Each number is 50 + 15 x the weight over the matrix's rms, rounded and kept within 0 to 99. Layers, rows and columns count from 0.

# o: layer 2 attention output (transposed), 128x128, rms 0.0748, rows 7-63,71-127, columns 0-31
# v: layer 2 attention value, 64x128, rms 0.0598, rows 8-63, columns 0-31
# gate: layer 2 MLP gate, 320x128, rms 0.0883, rows 0-9, columns 0-31
# up: layer 2 MLP up, 320x128, rms 0.0836, rows 0-9, columns 0-31
# down: layer 2 MLP down (transposed), 320x128, rms 0.0862, rows 0-9, columns 0-31
o7:47 43 52 54 48 43 56 45 48 51 53 28 63 46 70 43 59 46 55 31 38 29 55 22 31 29 46 28 57 53 50 35
o71:46 58 61 36 50 86 53 55 32 39 41 52 00 47 42 61 62 51 99 29 70 66 59 61 87 47 64 46 52 51 41 71
v8:47 71 55 42 33 53 36 69 46 30 68 51 45 14 46 31 34 59 74 28 56 65 43 47 54 53 51 99 30 33 32 44
o8:31 59 32 42 53 55 55 53 24 39 38 65 54 57 26 53 51 67 57 34 65 69 46 35 75 48 60 47 47 36 49 49
o72:37 46 80 47 76 66 55 42 76 34 51 40 49 46 35 85 34 29 20 35 45 45 65 69 38 44 38 64 44 65 46 36
v9:59 48 30 34 57 48 60 44 58 51 31 55 57 43 43 50 58 44 58 55 57 67 40 46 72 70 45 72 53 40 67 55
o9:39 44 44 46 36 48 43 39 51 34 39 43 32 54 29 73 59 71 50 45 71 29 68 54 57 45 65 19 44 73 80 33
o73:61 39 57 58 26 29 38 38 18 63 62 52 30 87 59 62 35 16 39 37 41 69 26 65 33 59 60 73 61 61 21 49
v10:34 53 49 40 73 45 37 23 38 41 32 20 75 55 27 50 74 56 40 62 33 84 57 58 82 46 32 51 59 61 56 58
o10:53 33 34 65 38 66 41 60 48 65 43 51 32 26 68 57 53 87 56 52 62 47 34 43 29 49 50 38 42 48 60 35
o74:40 82 56 12 40 39 37 51 58 29 29 44 39 61 21 51 34 42 38 52 53 52 22 56 64 47 37 54 40 57 34 30
v11:83 30 38 29 87 62 47 51 18 55 69 39 49 42 13 62 72 71 54 47 44 31 54 38 53 67 49 66 30 34 47 47
o11:50 57 68 26 66 52 62 55 50 30 57 49 38 64 43 63 68 40 67 31 44 76 43 37 66 44 32 45 99 42 47 63
o75:43 59 47 66 26 63 43 29 40 80 49 77 27 49 50 36 28 35 59 60 45 48 63 50 76 44 48 39 30 69 34 14
v12:46 52 48 38 53 73 31 50 57 38 50 36 26 46 51 42 74 69 27 41 55 50 61 43 44 61 66 48 49 66 66 31
o12:61 73 66 58 38 30 62 48 64 63 66 61 70 46 45 46 42 61 32 43 28 34 57 60 36 54 34 37 78 60 45 53
o76:56 27 45 62 43 61 68 75 59 64 48 52 63 48 43 57 51 44 53 56 46 30 28 34 52 67 54 58 41 41 40 51
v13:27 64 71 44 41 62 33 52 42 32 70 45 66 41 90 73 48 61 32 25 52 34 51 41 57 66 67 67 60 48 55 27
o13:63 60 48 45 44 69 41 43 52 75 21 48 65 42 67 38 64 50 42 67 18 34 33 55 51 64 31 49 37 46 46 46
o77:28 03 57 65 76 33 70 58 30 40 60 46 17 45 27 54 44 50 37 62 42 52 53 69 36 34 56 45 58 51 31 35
v14:63 20 61 69 37 50 39 38 77 52 31 57 54 39 55 48 47 31 34 52 73 43 58 54 48 52 44 57 51 52 44 09
o14:45 55 43 55 44 76 73 43 30 65 57 64 41 65 44 42 35 59 55 56 38 33 36 38 48 35 55 37 42 53 42 56
o78:34 82 49 87 65 26 53 35 76 38 46 26 62 44 65 43 57 23 62 44 53 49 54 46 56 39 49 41 42 79 49 58
v15:64 34 46 48 57 50 49 48 39 40 59 67 56 59 50 21 39 57 17 49 62 44 53 14 26 17 42 58 23 77 47 61
o15:52 80 87 45 60 72 41 42 43 47 53 40 39 51 65 49 53 38 58 30 31 53 37 66 76 63 73 53 79 55 59 56
o79:40 57 44 93 64 43 67 63 47 48 23 49 62 70 39 73 69 31 66 34 43 61 64 69 39 77 50 84 45 73 45 69
v16:48 59 34 51 26 38 49 69 49 41 64 58 55 41 58 59 77 51 37 39 54 35 71 52 59 73 46 71 40 55 46 46
o16:49 48 47 60 81 39 49 57 55 37 54 53 45 61 64 51 54 52 58 68 77 41 41 62 43 27 56 44 47 48 43 54
o80:46 54 47 66 83 67 36 46 25 90 46 48 43 36 40 29 53 36 31 69 28 72 20 36 57 28 58 50 55 55 68 47
v17:69 66 49 48 74 47 82 22 60 53 43 10 77 49 70 40 69 14 37 52 51 55 39 54 81 60 67 63 26 59 66 60
o17:29 36 54 42 41 38 42 70 35 52 38 70 35 18 25 50 10 66 50 48 46 34 23 58 28 65 43 33 73 29 95 49
o81:51 71 57 57 58 58 50 24 53 69 49 24 70 65 58 33 52 40 36 48 37 71 67 39 51 49 71 61 35 45 62 54
v18:66 51 52 45 41 43 39 45 55 77 38 47 40 71 50 60 53 70 40 65 65 58 45 40 64 26 65 39 71 53 71 52
o18:43 48 87 22 56 42 64 48 38 27 50 48 67 33 40 56 69 30 40 19 44 49 76 65 57 40 59 43 49 54 56 74
o82:46 70 27 29 59 66 58 34 72 33 53 40 22 61 59 54 49 24 69 49 55 69 72 48 57 64 55 40 68 36 53 62
v19:34 57 73 49 38 65 36 69 28 56 13 82 44 43 48 57 61 50 60 56 40 59 39 37 59 15 58 75 40 50 76 54
o19:66 45 57 71 52 37 56 64 40 35 62 61 46 60 53 31 66 65 59 65 69 64 53 79 40 70 46 53 48 65 45 43
o83:61 49 51 47 56 47 49 36 57 48 41 70 50 66 12 68 31 53 62 09 16 28 21 56 48 38 52 59 58 44 76 58
v20:66 50 48 73 41 83 43 33 67 71 63 78 58 45 46 37 44 62 50 33 60 01 48 72 26 49 38 54 62 48 38 27
o20:55 43 18 58 75 32 74 46 39 43 32 54 61 62 48 45 22 42 43 52 47 60 66 59 80 61 49 53 38 52 22 61
o84:50 41 80 56 49 55 37 37 41 57 63 39 47 36 39 34 58 60 99 43 56 36 44 48 58 33 57 59 55 53 56 56
v21:25 67 62 75 64 63 53 53 53 51 48 52 39 35 69 69 26 56 53 77 61 56 85 65 36 32 57 31 61 49 41 58
o21:53 50 54 21 19 62 48 55 61 33 45 36 68 86 44 32 65 54 59 15 43 54 71 36 51 48 52 48 47 59 46 47
o85:45 48 52 52 74 42 58 55 34 65 55 75 55 31 29 62 44 16 51 77 49 31 38 34 73 51 64 54 40 15 39 64
v22:49 39 50 59 63 44 42 43 69 46 61 44 68 47 39 41 52 63 60 52 53 59 59 17 53 49 53 62 43 69 62 67
o22:69 56 54 47 32 49 60 60 64 73 59 39 56 63 51 45 23 50 60 52 36 50 23 48 60 62 68 56 47 47 68 35
o86:27 57 45 62 37 46 68 42 33 28 53 69 27 45 51 55 61 52 59 58 56 61 26 43 28 53 45 27 61 53 37 75
v23:46 13 38 30 64 35 74 58 48 52 56 41 31 19 70 54 43 41 58 69 39 65 26 51 54 56 30 46 63 74 74 59
o23:52 70 66 56 69 31 41 14 66 56 65 58 84 47 38 25 41 46 54 52 23 82 34 53 19 56 66 19 50 29 62 46
o87:54 47 29 49 41 43 58 64 40 43 35 42 03 88 58 59 53 55 41 53 60 36 60 44 54 53 53 67 46 43 56 54
v24:18 60 55 38 61 39 49 57 41 64 73 38 58 25 36 34 50 61 40 56 39 42 64 45 30 67 59 64 83 52 39 59
o24:37 23 40 32 15 69 58 55 37 48 66 57 27 61 51 72 71 76 39 30 64 32 17 36 46 65 47 50 60 57 36 41
o88:42 51 51 58 63 60 33 44 75 68 51 54 44 51 46 40 48 72 61 30 23 55 55 55 47 49 62 21 35 34 47 54
v25:55 47 47 47 38 49 85 37 45 71 39 58 44 72 38 71 66 40 46 13 37 72 54 63 51 66 56 54 51 45 64 59
o25:48 39 61 36 83 58 28 59 50 53 40 45 55 42 72 40 25 48 64 63 61 44 44 49 73 44 60 51 41 46 28 72
o89:56 34 18 55 38 12 46 36 63 39 40 72 27 60 68 59 54 15 52 66 42 55 40 55 52 41 57 35 50 42 49 28
v26:20 39 38 37 83 54 35 43 38 60 27 27 78 53 62 30 33 34 49 52 20 49 38 42 49 62 46 13 46 56 72 44
o26:75 53 54 68 57 45 58 64 59 49 38 63 45 49 33 53 67 74 46 46 62 40 28 75 51 60 54 53 62 41 54 68
o90:59 66 56 44 38 68 56 50 71 65 34 58 32 36 63 58 34 46 25 71 37 32 52 61 45 48 15 28 40 58 39 62
v27:54 68 38 68 68 47 81 46 36 77 49 31 52 17 88 20 72 57 59 51 70 60 39 54 59 37 47 41 58 24 40 51
o27:51 45 62 49 47 45 50 54 55 57 54 62 70 66 45 60 29 43 46 53 37 72 57 61 44 53 74 74 73 64 33 61
o91:44 48 30 39 68 36 28 62 20 25 46 15 62 77 52 37 54 35 46 55 33 58 71 50 52 43 63 60 23 40 18 51
v28:50 74 44 32 34 43 81 38 40 54 35 64 56 46 32 47 27 40 59 56 34 42 64 61 50 47 43 75 48 57 57 41
o28:52 45 63 69 24 66 76 48 60 48 59 32 49 37 34 78 49 22 46 45 64 52 56 33 38 64 63 56 36 37 42 39
o92:42 61 44 44 67 44 43 68 57 73 47 45 47 61 59 55 48 45 72 42 26 68 59 40 68 45 62 60 58 79 34 54
v29:60 47 29 46 53 45 61 64 63 21 48 58 64 61 73 44 56 56 48 35 54 38 31 59 34 25 50 56 62 42 37 26
o29:41 48 65 44 54 51 37 59 48 60 63 78 75 41 47 38 62 46 41 73 38 48 48 41 37 50 61 63 53 37 37 31
o93:52 63 65 50 56 53 79 33 52 48 43 46 33 71 57 42 59 49 34 44 80 58 50 48 54 72 40 59 24 65 50 70
v30:68 55 25 44 40 47 48 61 35 51 51 58 23 61 28 22 64 63 68 53 53 51 33 32 41 86 30 46 53 49 46 70
o30:35 38 77 37 72 31 59 60 60 38 60 48 52 26 45 53 46 46 45 22 44 61 68 66 52 26 76 57 50 71 31 77
o94:46 25 37 29 38 56 00 61 28 58 53 60 46 50 54 99 37 70 43 69 46 55 46 62 51 43 45 60 51 58 50 42
v31:36 36 40 28 56 39 55 52 77 28 65 53 71 76 52 47 63 29 58 32 33 58 41 52 32 44 78 85 55 51 44 44
o31:77 46 45 61 45 54 46 71 71 42 42 33 53 39 53 69 46 60 46 46 69 43 36 61 51 57 51 29 36 45 30 41
o95:26 78 52 36 66 66 53 42 35 88 48 60 30 64 54 29 41 40 63 51 07 32 59 40 57 55 64 84 70 44 60 70
v32:20 58 39 41 40 36 81 12 42 38 72 62 46 65 57 39 49 45 10 51 42 64 46 62 53 51 61 52 37 74 77 59
o32:48 63 50 55 39 53 41 83 61 57 69 53 39 37 44 75 28 66 25 62 28 59 47 49 23 46 26 40 49 28 49 19
o96:57 22 49 40 40 60 63 42 66 47 21 49 69 57 38 44 18 59 87 45 57 46 40 34 65 62 75 34 36 49 64 43
v33:52 72 36 63 32 22 40 31 38 50 40 46 56 73 32 39 57 46 49 34 46 29 17 44 49 37 56 61 74 19 66 61
o33:54 81 63 61 58 32 48 82 52 33 41 61 29 32 41 55 55 69 60 62 63 41 58 50 44 39 19 59 38 53 43 32
o97:50 04 59 10 77 56 81 32 48 75 48 64 68 63 67 67 29 44 53 37 36 58 53 21 53 65 77 57 67 57 41 67
v34:50 20 26 18 76 50 18 30 50 60 58 44 62 37 65 34 53 33 51 53 17 60 79 40 56 41 49 53 54 28 41 37
o34:53 36 37 71 59 47 82 51 49 55 43 60 61 50 47 26 73 73 49 34 62 43 64 66 56 51 39 47 56 51 38 73
o98:56 79 55 55 30 43 56 54 56 51 57 56 06 48 57 61 52 19 60 87 61 78 44 55 67 67 66 45 48 59 60 23
v35:37 60 41 51 67 40 54 20 64 60 80 72 50 47 49 46 24 54 66 45 51 66 27 11 20 25 83 48 46 67 24 57
o35:50 55 28 55 41 55 47 50 39 69 59 41 58 46 70 34 46 48 42 60 49 27 35 39 57 50 39 49 51 33 71 60
o99:78 65 55 13 54 45 43 65 82 38 58 52 42 46 42 61 44 43 59 47 08 42 65 52 47 55 73 42 64 32 42 45
v36:53 60 49 51 53 63 32 63 07 37 20 47 17 75 52 38 63 42 43 52 60 56 47 35 52 35 64 71 61 41 37 38
o36:29 49 88 23 62 55 43 65 73 35 27 47 36 38 41 77 44 74 47 25 63 48 74 53 51 40 43 64 59 56 71 50
o100:43 55 35 53 54 35 75 37 33 58 60 51 46 36 69 21 69 18 55 80 40 39 31 39 78 18 36 53 54 37 28 55
v37:52 50 61 44 35 62 50 39 63 39 59 65 65 52 36 42 37 64 51 62 35 39 33 61 44 64 73 29 29 41 49 45
o37:50 50 81 53 52 49 65 55 36 51 54 14 48 61 43 54 64 42 50 40 56 63 78 41 39 64 36 63 66 41 42 26
o101:53 39 17 44 41 34 42 52 67 55 24 40 56 42 69 20 51 50 30 66 33 49 54 45 41 32 28 64 38 34 33 46
v38:64 49 47 34 41 53 43 45 68 66 46 40 33 43 58 52 43 66 50 50 63 61 83 63 06 34 70 15 32 57 56 78
o38:52 61 23 39 36 56 38 38 45 45 35 41 44 48 48 54 70 56 57 43 71 50 30 39 66 56 58 47 47 72 65 43
o102:26 55 47 61 86 52 63 41 57 36 59 67 59 53 46 36 39 30 57 45 50 62 65 34 44 80 51 41 53 34 43 63
v39:34 44 24 40 71 34 66 68 23 42 53 77 68 35 30 45 49 43 57 37 63 34 45 71 57 37 34 46 44 30 69 59
o39:65 53 58 49 52 38 55 34 58 67 62 61 34 62 54 54 54 49 64 52 40 37 53 45 63 56 47 48 55 54 45 44
o103:49 38 51 43 47 73 49 47 47 47 27 22 34 73 50 56 76 74 35 51 43 67 42 42 40 45 45 25 32 56 62 42
v40:66 25 45 36 44 70 69 34 60 61 49 53 28 45 47 58 58 40 42 50 37 54 50 49 45 55 26 28 40 57 59 57
o40:06 47 73 40 38 27 40 40 60 47 48 74 41 53 23 60 44 43 78 35 54 46 39 45 50 53 77 74 66 59 41 35
o104:62 57 45 56 45 24 30 30 36 48 46 41 51 34 58 61 37 65 41 48 46 59 48 39 51 57 47 29 55 63 60 44
v41:54 40 60 42 52 57 46 39 66 33 42 68 68 66 52 41 53 41 52 49 55 49 72 81 67 35 63 42 45 49 40 57
o41:35 61 41 75 62 66 54 55 65 60 22 45 53 50 46 43 47 52 51 77 67 58 37 35 31 41 56 55 59 42 56 39
o105:67 35 47 55 36 67 38 34 59 60 73 36 22 45 53 50 65 53 71 66 33 42 48 22 56 84 29 59 41 40 33 46
v42:30 64 56 36 44 43 41 58 58 59 33 68 41 48 50 67 58 16 44 56 50 41 49 43 66 35 53 36 67 51 50 50
o42:46 56 35 54 63 58 61 55 47 40 59 58 44 75 46 82 44 85 57 33 50 68 54 72 54 58 36 36 40 61 51 47
o106:42 38 57 31 30 45 60 37 57 51 45 39 41 30 73 09 67 41 67 60 67 53 48 44 52 41 70 59 19 47 37 93
v43:67 56 84 49 48 36 57 33 88 71 06 51 39 50 67 25 67 57 45 34 50 38 69 72 30 55 59 65 68 68 45 48
o43:71 73 56 37 46 47 25 48 36 63 71 36 45 70 23 31 39 49 44 65 42 66 58 77 42 62 41 48 57 18 64 53
o107:50 46 42 72 54 56 49 67 42 55 46 54 66 34 63 44 42 13 56 67 60 45 50 26 66 47 35 47 57 31 80 41
v44:57 64 25 66 57 56 35 66 38 34 23 54 13 41 40 81 26 40 30 60 71 62 39 29 67 22 44 40 44 53 85 45
o44:53 72 55 37 57 43 49 28 40 92 55 53 46 50 53 44 46 49 52 44 50 62 60 21 52 58 73 56 59 43 23 74
o108:40 68 54 47 51 59 81 63 61 38 33 68 45 32 60 45 47 37 39 50 21 66 46 46 65 49 24 50 47 57 60 32
v45:52 47 12 35 47 25 08 21 36 52 20 46 34 46 57 24 48 63 86 68 57 60 40 31 73 37 36 36 35 55 58 60
o45:25 37 66 56 65 59 71 54 47 59 21 55 44 44 62 78 38 59 41 44 34 50 88 54 51 35 51 78 52 29 50 53
o109:82 80 74 28 49 51 34 54 26 55 75 44 59 69 01 59 63 15 58 56 22 44 18 54 42 73 38 59 47 76 74 54
v46:43 56 72 21 58 46 61 65 38 38 29 37 55 62 67 54 48 29 51 76 64 73 48 81 45 54 64 55 56 47 11 64
o46:34 61 49 75 34 79 36 63 76 64 57 60 49 30 48 22 48 43 23 62 51 47 32 42 54 22 56 38 45 33 64 46
o110:23 26 64 49 42 70 70 27 56 45 42 60 81 77 31 50 72 36 49 37 43 62 70 51 53 57 38 48 46 42 61 51
v47:46 43 46 27 31 73 35 41 46 21 38 69 79 60 55 50 55 09 75 46 25 31 50 54 68 76 64 24 44 39 46 24
o47:44 42 34 26 41 55 61 63 60 18 55 45 56 52 34 35 29 79 51 75 87 80 34 61 37 57 11 52 54 59 69 57
o111:45 45 59 75 46 49 24 47 36 72 46 71 32 50 58 66 63 60 45 58 47 48 62 52 34 37 38 67 53 51 58 36
v48:28 50 47 59 72 57 40 39 48 66 40 42 57 50 58 44 51 65 55 04 23 64 34 49 43 62 75 50 45 56 49 32
o48:45 36 44 33 65 41 41 38 45 67 37 71 37 45 43 76 42 53 68 53 69 46 55 51 56 35 44 42 56 54 55 53
o112:84 70 63 68 48 23 48 73 70 54 65 57 43 28 24 39 58 30 72 19 25 47 48 61 55 48 73 69 70 19 30 53
v49:46 48 40 41 32 34 58 52 45 60 19 65 43 57 44 51 47 58 27 51 45 49 37 51 81 14 39 29 75 36 74 57
o49:48 51 64 27 53 59 50 61 41 33 62 43 67 66 55 34 45 82 83 49 26 54 86 53 43 49 45 50 60 64 58 65
o113:57 46 48 68 20 52 44 41 35 31 35 29 35 51 44 27 47 31 43 74 70 34 35 26 86 64 60 84 30 59 56 56
v50:35 41 56 54 45 34 46 60 55 30 39 43 45 44 52 33 45 45 40 85 59 54 60 58 43 36 41 39 38 50 55 53
o50:48 68 52 43 33 42 40 55 57 56 65 41 72 69 51 25 33 51 38 34 20 43 60 75 72 68 54 46 60 40 45 56
o114:48 50 43 51 61 72 51 21 30 51 41 19 53 49 54 61 65 40 66 61 55 73 48 39 31 32 63 48 57 54 64 49
v51:89 28 60 27 40 43 35 53 91 65 36 44 75 44 48 47 39 50 46 22 33 48 71 16 68 53 63 58 52 61 53 37
o51:61 36 60 76 57 46 76 52 42 65 52 64 19 53 67 35 71 46 37 60 43 66 14 47 53 45 34 36 28 49 67 59
o115:25 31 58 63 44 74 18 28 68 22 55 36 33 41 58 47 30 23 58 36 87 41 43 47 41 66 46 25 56 55 29 71
v52:18 44 35 18 62 33 46 56 74 57 31 90 43 73 61 38 29 60 66 41 54 48 50 34 41 40 64 48 69 59 59 65
o52:52 54 48 70 34 44 67 53 48 55 48 54 66 52 56 65 59 63 44 37 55 63 51 65 48 71 68 55 53 53 37 59
o116:44 46 80 19 54 72 45 61 40 71 54 42 26 34 45 63 74 22 59 61 41 24 41 48 56 40 54 36 20 32 68 33
v53:36 18 46 68 62 70 74 61 41 29 59 40 40 50 34 72 48 37 40 70 54 49 09 64 52 52 64 62 16 54 17 56
o53:36 55 71 59 51 56 54 50 56 40 40 60 54 63 67 60 32 54 39 51 24 53 41 46 22 47 37 54 63 69 70 45
o117:55 83 21 61 56 27 68 56 74 96 60 67 62 86 49 43 49 77 57 43 53 37 41 58 59 45 57 48 72 49 44 41
v54:33 29 69 40 54 84 53 26 84 43 66 34 63 41 37 15 38 35 47 39 53 43 50 52 59 70 59 48 61 51 42 53
o54:57 35 41 72 68 53 35 65 28 27 29 13 42 37 67 45 69 56 50 71 71 64 41 50 34 46 59 42 56 58 52 59
o118:47 85 61 55 42 56 40 27 67 62 60 42 48 65 56 64 81 46 42 33 41 65 67 58 71 59 72 53 50 35 39 43
v55:58 43 85 50 60 45 40 44 45 69 38 68 30 43 44 39 68 59 57 65 50 53 52 67 30 30 68 35 44 60 54 54
o55:57 30 26 55 38 46 52 45 51 49 65 39 42 72 64 48 43 35 59 54 49 45 47 47 65 56 44 47 65 38 63 51
o119:60 46 70 62 78 42 55 32 52 68 40 35 07 53 52 57 58 63 63 37 69 33 35 59 71 58 48 51 28 68 69 55
v56:22 33 36 60 52 48 39 46 28 19 30 70 80 48 84 62 36 60 62 44 76 60 53 24 42 35 68 51 48 77 69 73
o56:55 65 71 54 55 29 25 56 24 42 66 56 50 22 63 60 38 63 39 53 58 50 64 69 61 32 43 40 61 47 45 54
o120:51 14 40 47 48 52 74 65 84 63 39 44 19 68 41 52 65 27 25 64 37 23 49 43 37 57 31 44 37 55 56 43
v57:53 26 40 49 27 38 72 52 54 63 60 33 47 57 38 39 42 70 63 42 75 70 53 33 41 41 55 75 28 31 46 54
o57:30 77 43 43 58 53 56 51 78 43 57 41 45 84 54 45 26 46 62 61 25 47 46 61 72 49 61 55 74 54 40 54
o121:54 54 61 51 72 62 26 43 30 40 51 63 59 48 47 43 82 22 31 31 55 43 48 69 42 57 47 60 50 66 50 42
v58:41 39 56 80 42 52 45 44 63 34 60 45 50 43 61 34 44 24 57 29 49 31 43 34 65 26 41 54 36 38 37 35
o58:38 67 45 46 39 53 71 73 36 22 50 32 63 60 21 53 45 72 28 53 44 57 62 52 36 53 35 47 53 61 55 47
o122:40 61 80 87 38 69 34 59 64 28 31 46 67 60 67 54 34 55 12 29 61 65 47 57 42 46 44 66 62 42 43 53
v59:45 45 72 61 45 48 52 45 56 44 31 67 53 65 49 68 65 45 79 54 39 57 68 48 56 37 62 44 82 82 39 73
o59:50 64 50 60 48 43 35 43 54 41 59 50 54 20 56 44 45 42 60 77 51 38 37 31 37 60 48 65 59 26 64 30
o123:57 51 66 78 45 78 37 65 61 50 78 74 41 57 48 48 50 60 58 39 78 38 46 40 23 44 22 21 13 78 68 34
v60:33 47 52 67 55 13 63 42 46 39 26 62 60 50 27 63 64 64 49 49 80 49 51 71 60 59 62 51 51 52 66 44
o60:32 43 50 36 57 70 56 40 53 16 76 31 52 43 59 67 53 40 38 64 35 72 48 27 45 24 53 56 55 54 50 38
o124:91 37 31 45 44 70 67 52 53 78 40 57 67 69 39 45 67 48 88 33 54 67 40 50 57 29 28 61 44 46 54 70
v61:38 60 60 80 49 23 46 77 39 75 58 35 34 62 59 31 62 44 75 57 22 37 61 54 75 44 33 21 41 40 63 57
o61:66 55 41 46 49 44 60 30 65 32 63 47 75 64 43 43 54 17 44 36 37 28 39 16 57 41 51 57 68 60 62 41
o125:48 51 79 57 38 45 40 66 09 55 42 47 24 51 45 52 34 55 48 69 68 24 37 55 79 46 44 48 30 45 40 46
v62:56 48 31 52 62 51 37 56 63 42 30 45 49 58 41 55 41 62 49 42 44 52 46 58 20 54 52 61 79 67 69 47
o62:59 62 63 60 22 30 33 59 56 35 42 64 70 47 70 65 48 66 43 35 75 45 64 73 57 46 54 71 24 61 58 75
o126:35 05 31 38 41 63 73 53 55 75 40 76 43 60 46 33 65 36 46 65 41 19 34 48 23 33 41 64 78 64 21 39
v63:31 69 37 64 71 41 42 30 59 65 44 52 52 50 48 31 33 45 57 65 52 46 79 79 46 54 72 46 55 46 44 78
o63:62 36 44 51 21 44 58 55 34 13 55 24 53 49 66 72 30 46 55 51 31 48 36 49 53 18 38 63 56 54 63 23
o127:42 44 82 23 57 69 44 58 82 54 36 53 59 32 13 61 47 66 41 61 36 68 64 70 64 70 42 49 61 49 50 67
gate0:58 28 28 43 60 62 34 37 59 60 38 56 43 19 51 19 63 48 80 70 56 35 53 30 49 26 60 55 25 34 51 46
up0:46 54 72 24 29 30 52 69 81 51 74 37 47 23 65 88 49 64 49 68 69 56 40 56 57 70 53 59 48 61 53 60
down0:52 60 41 61 62 52 54 19 37 22 53 55 75 75 32 45 62 46 49 12 58 41 36 60 54 35 47 39 66 47 45 42
gate1:66 30 59 44 56 49 51 56 56 64 49 54 38 58 68 83 47 44 38 72 54 67 48 53 48 46 44 56 54 52 45 25
up1:36 39 60 75 64 50 41 54 40 40 53 51 92 59 50 60 52 64 77 53 40 60 49 59 64 42 53 57 34 21 70 69
down1:55 37 71 42 47 64 40 52 38 72 51 74 59 37 82 77 29 38 47 25 52 57 64 84 49 55 55 51 37 57 38 23
gate2:22 69 35 76 73 67 42 39 64 55 48 51 37 74 76 30 52 63 37 27 65 44 63 25 38 75 43 79 57 54 50 42
up2:55 69 34 70 60 50 58 39 68 64 51 62 49 45 47 00 42 46 49 38 63 45 39 65 24 42 64 75 30 41 43 45
down2:57 36 58 34 67 35 37 51 22 21 55 58 82 40 38 72 48 31 71 63 39 52 45 53 72 36 61 33 63 70 82 36
gate3:38 40 57 36 48 34 43 62 35 53 18 35 70 55 36 45 28 38 57 38 26 64 27 26 41 62 73 78 42 51 32 19
up3:48 69 41 49 69 63 60 54 30 35 56 44 47 55 75 35 62 25 51 47 63 64 40 18 42 54 08 32 52 86 80 58
down3:49 36 62 48 45 43 65 28 57 29 55 57 51 46 50 53 42 55 34 58 38 69 24 41 20 81 45 69 22 65 56 33
gate4:46 17 37 66 62 31 27 42 48 55 41 25 61 31 47 69 55 56 27 75 29 44 52 29 55 51 38 53 67 56 66 53
up4:76 74 60 48 32 20 14 63 31 25 46 41 62 62 53 76 55 50 51 50 26 41 63 57 32 38 42 56 69 32 60 58
down4:28 30 40 38 63 57 27 52 51 71 44 57 40 18 56 42 37 71 22 25 24 23 50 21 56 33 49 70 52 39 46 39
gate5:69 58 58 60 42 37 42 55 29 47 56 75 47 60 64 76 44 46 49 65 61 47 51 56 71 25 51 46 48 63 51 39
up5:56 93 55 58 53 42 43 29 45 68 61 29 44 71 44 42 37 49 45 22 50 64 62 58 38 47 47 64 51 55 66 44
down5:44 29 46 68 62 29 47 62 35 54 49 29 38 60 82 67 12 45 55 50 34 15 56 39 68 43 70 47 57 45 45 47
gate6:51 62 39 18 30 51 53 44 43 44 41 55 68 80 39 68 64 49 40 61 29 44 66 43 65 57 28 57 53 56 37 62
up6:36 51 48 23 79 45 47 58 28 39 56 48 51 53 49 41 26 30 30 62 41 05 67 53 68 43 46 41 24 54 76 51
down6:79 54 59 44 57 61 38 32 47 43 74 37 51 36 37 08 49 51 73 36 65 39 25 53 46 54 48 38 45 54 39 59
gate7:54 66 69 50 31 71 86 61 51 00 49 45 47 77 49 46 58 34 56 37 64 41 79 38 10 57 33 53 28 62 69 47
up7:38 55 38 63 31 56 58 38 87 32 54 48 73 46 62 33 64 68 67 35 62 42 97 18 41 21 49 40 42 57 49 79
down7:52 40 15 25 47 45 31 40 52 66 35 20 42 28 37 56 81 77 60 40 57 34 25 58 96 41 45 61 50 47 41 25
gate8:49 83 37 79 35 09 73 20 58 58 33 37 55 74 47 48 58 42 37 31 66 49 58 43 43 58 47 44 75 31 63 75
up8:62 57 43 31 39 43 39 40 51 27 44 45 62 72 43 56 53 58 43 69 35 72 17 56 34 48 60 52 63 45 53 64
down8:55 22 67 35 83 65 50 68 57 46 73 74 63 57 31 60 34 45 45 75 37 31 41 40 48 51 33 41 32 80 42 36
gate9:61 49 68 38 54 46 46 24 00 55 55 35 48 54 63 56 55 57 63 67 57 51 38 27 45 63 72 46 60 44 67 40
up9:43 69 76 68 55 51 33 37 47 48 48 38 67 44 34 65 33 58 43 68 61 66 70 62 61 68 33 62 49 50 57 21
down9:87 24 60 36 36 61 46 55 43 65 41 61 38 84 58 60 38 37 40 65 45 70 44 41 61 53 56 32 58 58 59 45